Weights of a small GPT-style language model, trained from scratch on English Wikipedia.
Size: 21 layers, width 96, 2 heads of 32, MLP 256 SwiGLU, vocabulary 32311, 8.29M parameters.
Architecture: rotary positions, untied embeddings.
Training: a variant of Muon for these matrices, 246M tokens.
Each number is 128 + 24 x the weight over its row's rms, rounded and kept within 0 to 255. Layers, rows and columns count from 0. Numbers have three digits each. The size before them is the row's rms in percent of the matrix's.

# layer 12 MLP gate, 256x96, rms 0.0966, rows 174-196, columns 0-95
095:180120088157127127144126092141118129138104148141107125123091113112100140131130105155113140133129120083094127062180103097087116149133105113147121174092152133126075135123138141112127084178162128137137134108132164110094119124174095130144148144107088138130117148150129100118124136164146145124
093:149152108094129126150082082128104132116144173128115163154108142137154100148177114132131156112114089123152125115096131088137138123124135097135147125121107112120107128111168119152105104138124124145128141131089104124156141116096133109110178139112147146133118184091059155165140117134079141167
094:147117121143096116129110134183094103139120135167102138127182178136125136154135162143125151096102139124104100118178136146143164110122140112165129073112153135147152116126159142140160159067122119122110110140139171139117137117136140150096116140096162142128136142133157087139163156168095120143
095:155133118094187113091123117119164106151187144125160123173133126147101128097135129140140110143150128134100123124079156146130120118124135199139148124130109140093138168120148127112156120127136117151114149095120120123113122107116149160120113169069108097140101151151086137098110144107073120120
101:161116104152108102136160118071131101149119122087144136136077115119052154110121125161103152131149140089134161114156153131117150124125124101138109109113120148186134160078145103161136171143093138129127107150135143097126136130171105133152135129119076136135129120093115146102112142105114119135
110:121136127090107135140142105187090109093120084141132150134125110085135163151156113142095106100099143132121103120143144142110151164127113111164118094107121118063128148142177093114114110157089135113102142105164146109145156107112131120094089128111164092108146141155109152136123116148150138161
111:153129094130182092101103100125127121125165100146153105117182110106121073118104125128182121128160112113135116107114094156183136113134132124118132110083130130095142137097124145125105141104122132181161137177148136148084097158137136155130131110129153094121086126144110153095118136110134128123
087:081127107102076162094139111134136161133122116152164130140146128146117141126119146107086106127167140124131112123166166115150114155088122131155115197144133149139141114115071098123122122140125150122117118152147152144145151117102137120105123075140125181154113150109149091134187094142111139134
103:144132171116137090095127123129107085115075151095084146135098121162100131117140093147146106102145105156120111117125099125151075127159163123127119176120114119131117092111140115106155144145138090126156133149157146111120103129176085172124182129113145138124145125126125147172144149165106133135
103:157187114142126096125153091106127097142112136112151108153130114110144143114146143130175145196140144126147133168160123111096162139148094107123146114130154139117144121124155143136136163145105099132142111152116130122143123131109133102164164176124120127138126127179118116134090196131087174101
106:141103140162160084112129106183152097144093123135155138147112166106129125148129092136141119116132132181085081127085147160152140129139120143139159094066101165122155124198124134142121140121150140165099092145163109126127144128098090112107133144117113152140134144120150122138118137137128120146
102:144120090132160140130167148147135143106126158107133090092130148092144118117093120142112143102160129126139140098164126155110100124126049174112105132140170099164148121159137137172132155117128107100106104138108104109139165117092102123114121146090149128154111112109170149137125130124107101077
098:131109096153139143137077123141145142159071110128118116142172107126160144114126111105153138062113087144084107095148115122108107113101134143142171127121110119129175118130136131129131132126082105062162147146119136133121142120142167138144116130094146143153106121099128131152084122155145111177
103:139126130145123109133061106165091096091120118104136148169138094085104108139099107144144133118105138087133104114147136067160119117120131150160103163134082081140141142150146123138113150149106126115135152127133145151120126138134094125094138148116145109133093092142148097071155124115125129079
093:119145122141090159109164100085115153123132120173138081119147123136090171102104095112128131121117140130123135111112089159110118153133133141145097171118141114146125122171108080067141134134145118138129130150125086145118151120132108113072130110128096162107079137172142133152114126130169151096
106:154138165151124118133147145112158109136091087136103135116129126121157147168138162126147115165153151154162114121115115133139121078113151187117108146155097148109153123099095086131102106135123091127192086141122146111111140123117138156150095146161150153107137154117129153076165136126124093129
105:135134146134118116107121121132143173097132137146124146135101162177110104100092139165152176117137135124138139161121117098134119096086115136128130120112165113091135077109154104154142117140086163167098165145041128111152139129153129150137161145165129128108159137127155116137123130153146121096
101:167103118107154128136099116164127146120132184118100152141113092143146109122162138136160178129128151081115104138128072124104066142112136115125132093145159117115140104115145134152129142156164114142108170133112139121142123091151136150122117134098164096129139117122169173116141108103102084093
095:132151150130101105105113148138132144126107135125154140150100112091108160128133154148108132144176132086127151081116141097110130143161120155177164085123094158167150149124166108133094109123105087159113123086136158103115121105077148150110137119083131105136066123135117137125110151114154137130
105:158106153140094107131124121103146084097120150139154112120148143130081144155149160129127133120126130173121146088138150117171137149127124158131113146130143168158159097164134125107057139082139177160114135143099128160129133176113143150106116127127162155164131150139129136089111104097120095135
104:143076127126141180149150089116145124151109139146123144109138144130097148149129154124143138106148132099136128135155108182129102159065173158162109142148126149132103115136162102131148102177115157143113146084117125079177137138160143147129091150153128115157111144118153123141175149138130126141
106:130157143121132104157100076099176128122156103138133126112143152131100118127140134151119184118129136125136096125123072129154115108124134125115120089137147178123142083115119128108118140114142100151134160123135126122168122110177143153116118099126103126162079085134126144117085133133107184063
108:121106092146148141081146091145115121126106113117111148104208168107117120070148137131122130116125172133082156179120105136133155140145108152123131146128140117146124138156153122102121117126128135092146128149120166086134147121181117153134123153132088161143131105161091100102132138119093102145
# layer 12 MLP up, 256x96, rms 0.1, rows 174-196, columns 0-95
091:099176159127129137122112125106142125145154144156127087141127121130165104147147161119111105090126157141126152152137077145130141091078167138105158080129127161110156122116119172120140130134103110087139120120127138151135111084145146120120079090147163129129123107121151189124112116155093106161
088:142161131143139113145120086123117102129117125149145100141158093117159127165120140123145130141142100142129071134128112085126100095125148135119156149119122126140143127111165113123157137168152120138134161098073179113102168128097122163084119145113114153119145159154139134106078193116102089124
115:145105144145142114157131116109104139103123053157127146136110101096156160117135124141106151170087121157115171112114144110121131189162127131110103135144134127104139149115130129131098138117127119116137089111129077086133081120170110144178140097168168109129143160132137128166113095118127125147
100:141095124107154136120122182160173159098142140122147133141167083154136094152121128128121137124099132123124114084135113100176080175148099177140096123145118133095123115155135153144136149116154129127132113138105161107163101171150158151117124149108149150147130126119150105114170113143080148098
102:114107118183152123114160133090138136144173118105133095096121173131108177122114120151107149103142142141104106118088102130156137118140138104148161158139120155182116135075150171116127116116139101154108109148152118133119138124101100141188106158140132163160104109159136160093107142115135111138
100:126143141119148149130157141144118175122137145070155144113141049115107125145108118124151155176161133108099103081073135100102087130137122147128175127170086128121146111141106122123088130149160110111122102108134096117153141145160136149120135135111162129134134118158142150118132083103126140135
102:115110171138164140097123100145080110132127102103152147102099136142150163143152161161172128115073120115130140138162151110140165136141123122169150155122143121101118165166118154108147093152118132121118124150132147150163154119125100131104059104142143137167111072133102144110110147137129148117
090:126105131117146128163157109122123111123133126095147127112093122150129122144146118126118139175079180170127121086117100147165138111142154106104092135154128126094075124130066144146136127141141113158122074098137104135109103132112148127140141176190088109166133141146142128157109141100148122119
099:133107134092129129140100157122138129168165118118095146116084130132115129142162125106146136158106135175132130108123095161145139151111127175108167157154108081116111160137087117117176096138140122107157142180176109161138127108098157135164127123156104129106105083176121131146114111125121109148
097:120087104078128111138114112138181117140125148145102128139134135155164128128118137109101129124155116088112108124121085104161113102135100151149186124083107121126163140145180154154087129087142102151137092107130117130113152135120150126127126133152169110136157179099079154142115159128140100116
109:132126151149141102103101150124139101140147148116103141164082155114115172158129125146171141129115116116115159136106135129135185122117168119175139132151146112132154105166163139113107102097180152104105139135131094059136100098155096100135127141140114122108189139130129100143109140102138143127
090:145102161160105118121138083093108167097085104109132122107114142168155170106137137115134082122086146114173123125117141150149154072148173097163134124136104135137125158138112156118129127123136091176157143158148139146137133167108131074122123140147097103126110126137110136138105115138171130148
105:132114117117101133116131094098121097149099138125078129115141114150128112119106127110170112083122092094085069145134116124095120105140192111146163120126105151074150112147114134141119118119147129147110164129137144104132125096134111098120111126166107106130098103161152146140062120157111167134
123:100151126117128093094144095163115101141116153144115131117148147152103142077109136161137111065169114136125126110134117078139122097098101109141118145171161114130113163123172140125162152150104116101123151154116136114127141162153109132097141140094079177107120100141175101122122150140145146119
093:114142185115096137084165093124107169126112143152138123116180127147120161140130083142162122148145164115092121141083122134132124110126158133124104139129083150129165113142123106107125148137113106137149114131131124163081156150115119130130119107108121152115143143122160110141066086101179151088
099:100174123145140115133170151130160112135177102176122156119118123179112129132137128157140125144124107123122109098126119172132131142153167102141091159090158158139106121111114137110127157163085142127118122147110092158126161148165081117138160112132100175157118127131123135134087097118078143136
103:100112168145130111057091104138082133124085111114120174128160136154126141135132088141149126115138105134081118134125129134134091115101157139140117155120094133097114083154098119122133193137142108130128124124165138175114151117129147110141114102168167138147109140105129116168092123114156104116
112:154142123100141129116172120117090132126111150134165090121126115131135093119070116156114142107128124134156134127093139129132140115112144139122110156136126086119120149088091113120089137103078129097115106135120140142088142120081075064079128161127103129136134126099112151175114158148169144134
118:105133138137131141126113102131112126132135153090138083123133135166156150093119112191123131080183150152153134117124174128122122133148158116129110121131084105137165125111176110085108114126098157153107131124131118090086108146096123107179157154096114131136111120094141173122151158144114124154
096:142124142131133117163122172092117085148111124147135112137111117128105144163097160124165137115145119116142147138168098153137128139108155148109120073092106114135116130147157139131097086130102134170172118154118111138085106088140134158107065158112141150091080131145084138135156150116152136129
093:152168152132116122130113133140119098092123105095127174110124140141168128187113159129123125108150146103155148133100166110097058113158127130111081132112119113134155131084152162141105146154156115146122108141167112122136118110138097137163117160141180135129133169098144124131093106145096142151
103:133104073119126121159150139090099123128135128182080144154154145123160132113152149159126128111148119101111139169128154144163123136097141103152145114150125144088128134105123138148106157095180161123134071155162133127149128136163126164133114144103102108090096157138139100136092142083128152124
098:130168122156142135127149128129099143093134099092095091133128123121126160136150161133062138177132101120152203156144138141157164122139136154083131095147107129155067158125115164124126143151130108111174122125120135128117139127102148156125142136147135109082112120132130134154111114141107169103
# layer 12 MLP down (transposed), 256x96, rms 0.0952, rows 174-195, columns 0-95
090:153152116147146135156089131166147137104112116135150156115130138148133139129094114137141155146123106137122112112126089174153088173169142137139103166131103089167159122108129133154095078146146112124118139136127148083116109140132086196133153144121116103144104125098125077132126157088156137151
094:152143139119139158171136106126109154167133140092128101129136116098158119175144109128117148097146085148135143103130122114126127103156158168150102085143102094123117125097166103131108118137089115161146169111080122116135164159119132062124125132142094132121149142088093114107124129125073112138
117:165118100154120111156096110127116149094128066141158107165120106121133139114122129187144143175097117146141194121119138133121144140152118111127103190139128113150146139122128127129136116105129143118104104113075089102125082133144128123176137085129171146131115163120136113148103105125111096134
092:116078102106120122118135129116131156094127088136160128132168085142101065147097114111147132105118157147104159126111145106094121143140101162123145210090133118149139122115139128103121109110070139119148121127102163125118124133108144159118128143106115063148127104146113144151114152141116133101
106:124120121083110158152104110163097099087168105127145151074133105132145082143117096116139091127132100135132086133076129111127128142124154124126130120141131089089156150130115174095160103153142134135124126109131155120146099144164169125113151093124139107095104105140178117160143134160107138156
090:102111107073131078128090101171134098111128138125093128117082161134100139120122124148118111126154122127143132200172135117127141140121155114160128143098149094091136139132127119115109121124119145145125174136151148168141121130115162135125137135136134114079147132144117142129060145179147080127
099:121104127135129145124095126147073119149107096130101110140097154170164174116125169146138127115095120133103143174102166126155133104100131157157170146162137110079143134142142111113129125169143112121109116137143133171141164101117138126074126120095094105139176111148099161118141133153131103108
089:117126141102166106110118130130123123118136172125109151134156108094127132102125116157145159080160060091133107139100097135102121095148143145116146084088159112124116128099156112137116140118104145107155182138120081107089108143147109091146147129133169115124125136109114114058124150143110118123
104:157124100166139166094149146122153106134148101097098142103103104135150108146111135119122102169122091150131158097129156168125116152167162129142154083145103140106081113102115137130148116126154130145138106097128149135146106080117116173100134081167100105122118178147128138153136084140139146127
097:110154139131118148108169123143103198174125155133118168085095136129153171062148155110145128125120155168129138134128133082137096166157146120125144210154107129103124131104095150123095132139116141120104130118150141133117120135112113107138126086125130141144119140142146126146117142108090101136
107:124160129147121171132197138184145129138113099158126113134067113113132125120121113135123136130147075164134164136139128142122085113154098093133153170130133134082130112149136095127107115121161105124118142120108078141160103118131112130183135103118148140099118131107115127182117142115121139170
097:138167144101140099114105114084089104151142131133120133167157138128138135117122168108143124100094121109134130119096102097147140153121187117201120119103106118148137113118130152079146152148092163131152108123128132150100144126134094078165113141127100093104153174155135159132165129124140131119
105:112146133075130136111134083104146096127151100158079118119175136131174071119127140069139142119119123114144092136122115100136118113173142128146123089089113134084121127166107109118137147127142143151125172156135120123145151109136143128168077106143147107131112136128180129153113155130153155141
123:118156142116148097063110113144141096118130134096110113103140130131109130129119112123105136088154123119120150144091111106161089097111142166153119169154128172092136110131176143084116151153120058109116143127124106100118128138107081114093106137114109135113146141105165144133129182135132130099
090:114144112149137152119124180111133099134141113158128108107103134095125103138098135095116100169119117139137095098135121124078120164169119124159113137141157077116073137128108133134159117139124153106099133143108136099144116084093111064157163132137122108140111170146090146125171136156136157146
102:149113144152121103112109106157120133114059126104120125113130168137140160114098143174153113161147180144125152159108128113168119090107090150149149128142154102092145122142138141133097078153117085146119081111156149169144122133165117164124125136180106109125148162122135142113120153127121122137
097:154128134121101137147139149182089136128122198134107128127124136123068128136140145153140135082137148128129164118108142123081120081100105114096149099120113151141154098124163125102091178111185126141142145103144135123113148148138135137116129141140111144096168094076129147107109138151130153113
110:138118155051151088130134160162083113129117114154151109166143164142133091116095112171108133116133129177127139102103165130158134108100135145100106150124113087154129133124102101138111137128085126076130120162129143156132133151111082106095114156126118147145129121150108151146143159139122158148
115:110125133085118157151133185128093123088157155096125114176161116141132109111152145139103129121099087134139111123071112098172099141165111121108106173125129138143124082125132128166124123182132103146125151158108100152143124141157097093164124139140161111119113129100146083112109119122130139128
094:126141125151139142126078083093135151138090153157143179142128144097119161165130119207129140148121131134114106113138164124118150141090135127103120139134129160094129108091122100114111136101113173125114187125083121120137076135145156130145128116150130145126130133116147113119122082089089143110
089:137074117093116132124089092131130115106130116112179154081147090119070144140152139141137162076135091134115149087144149139127124124105136123124123167150146126157140111100162104111129068161129141117162184119184110120131140157121148136163113120124103148132103125112143136151121114130128110144
105:083130137121101133176132150090111137135129080132135134119146130141125128076142129130137146136145142142158167126132131160152152136106136162145115113141081162124123067136099125159161135136173129124114133127134132130116149096155093131085145119166108140145084108139142121124047139111126133073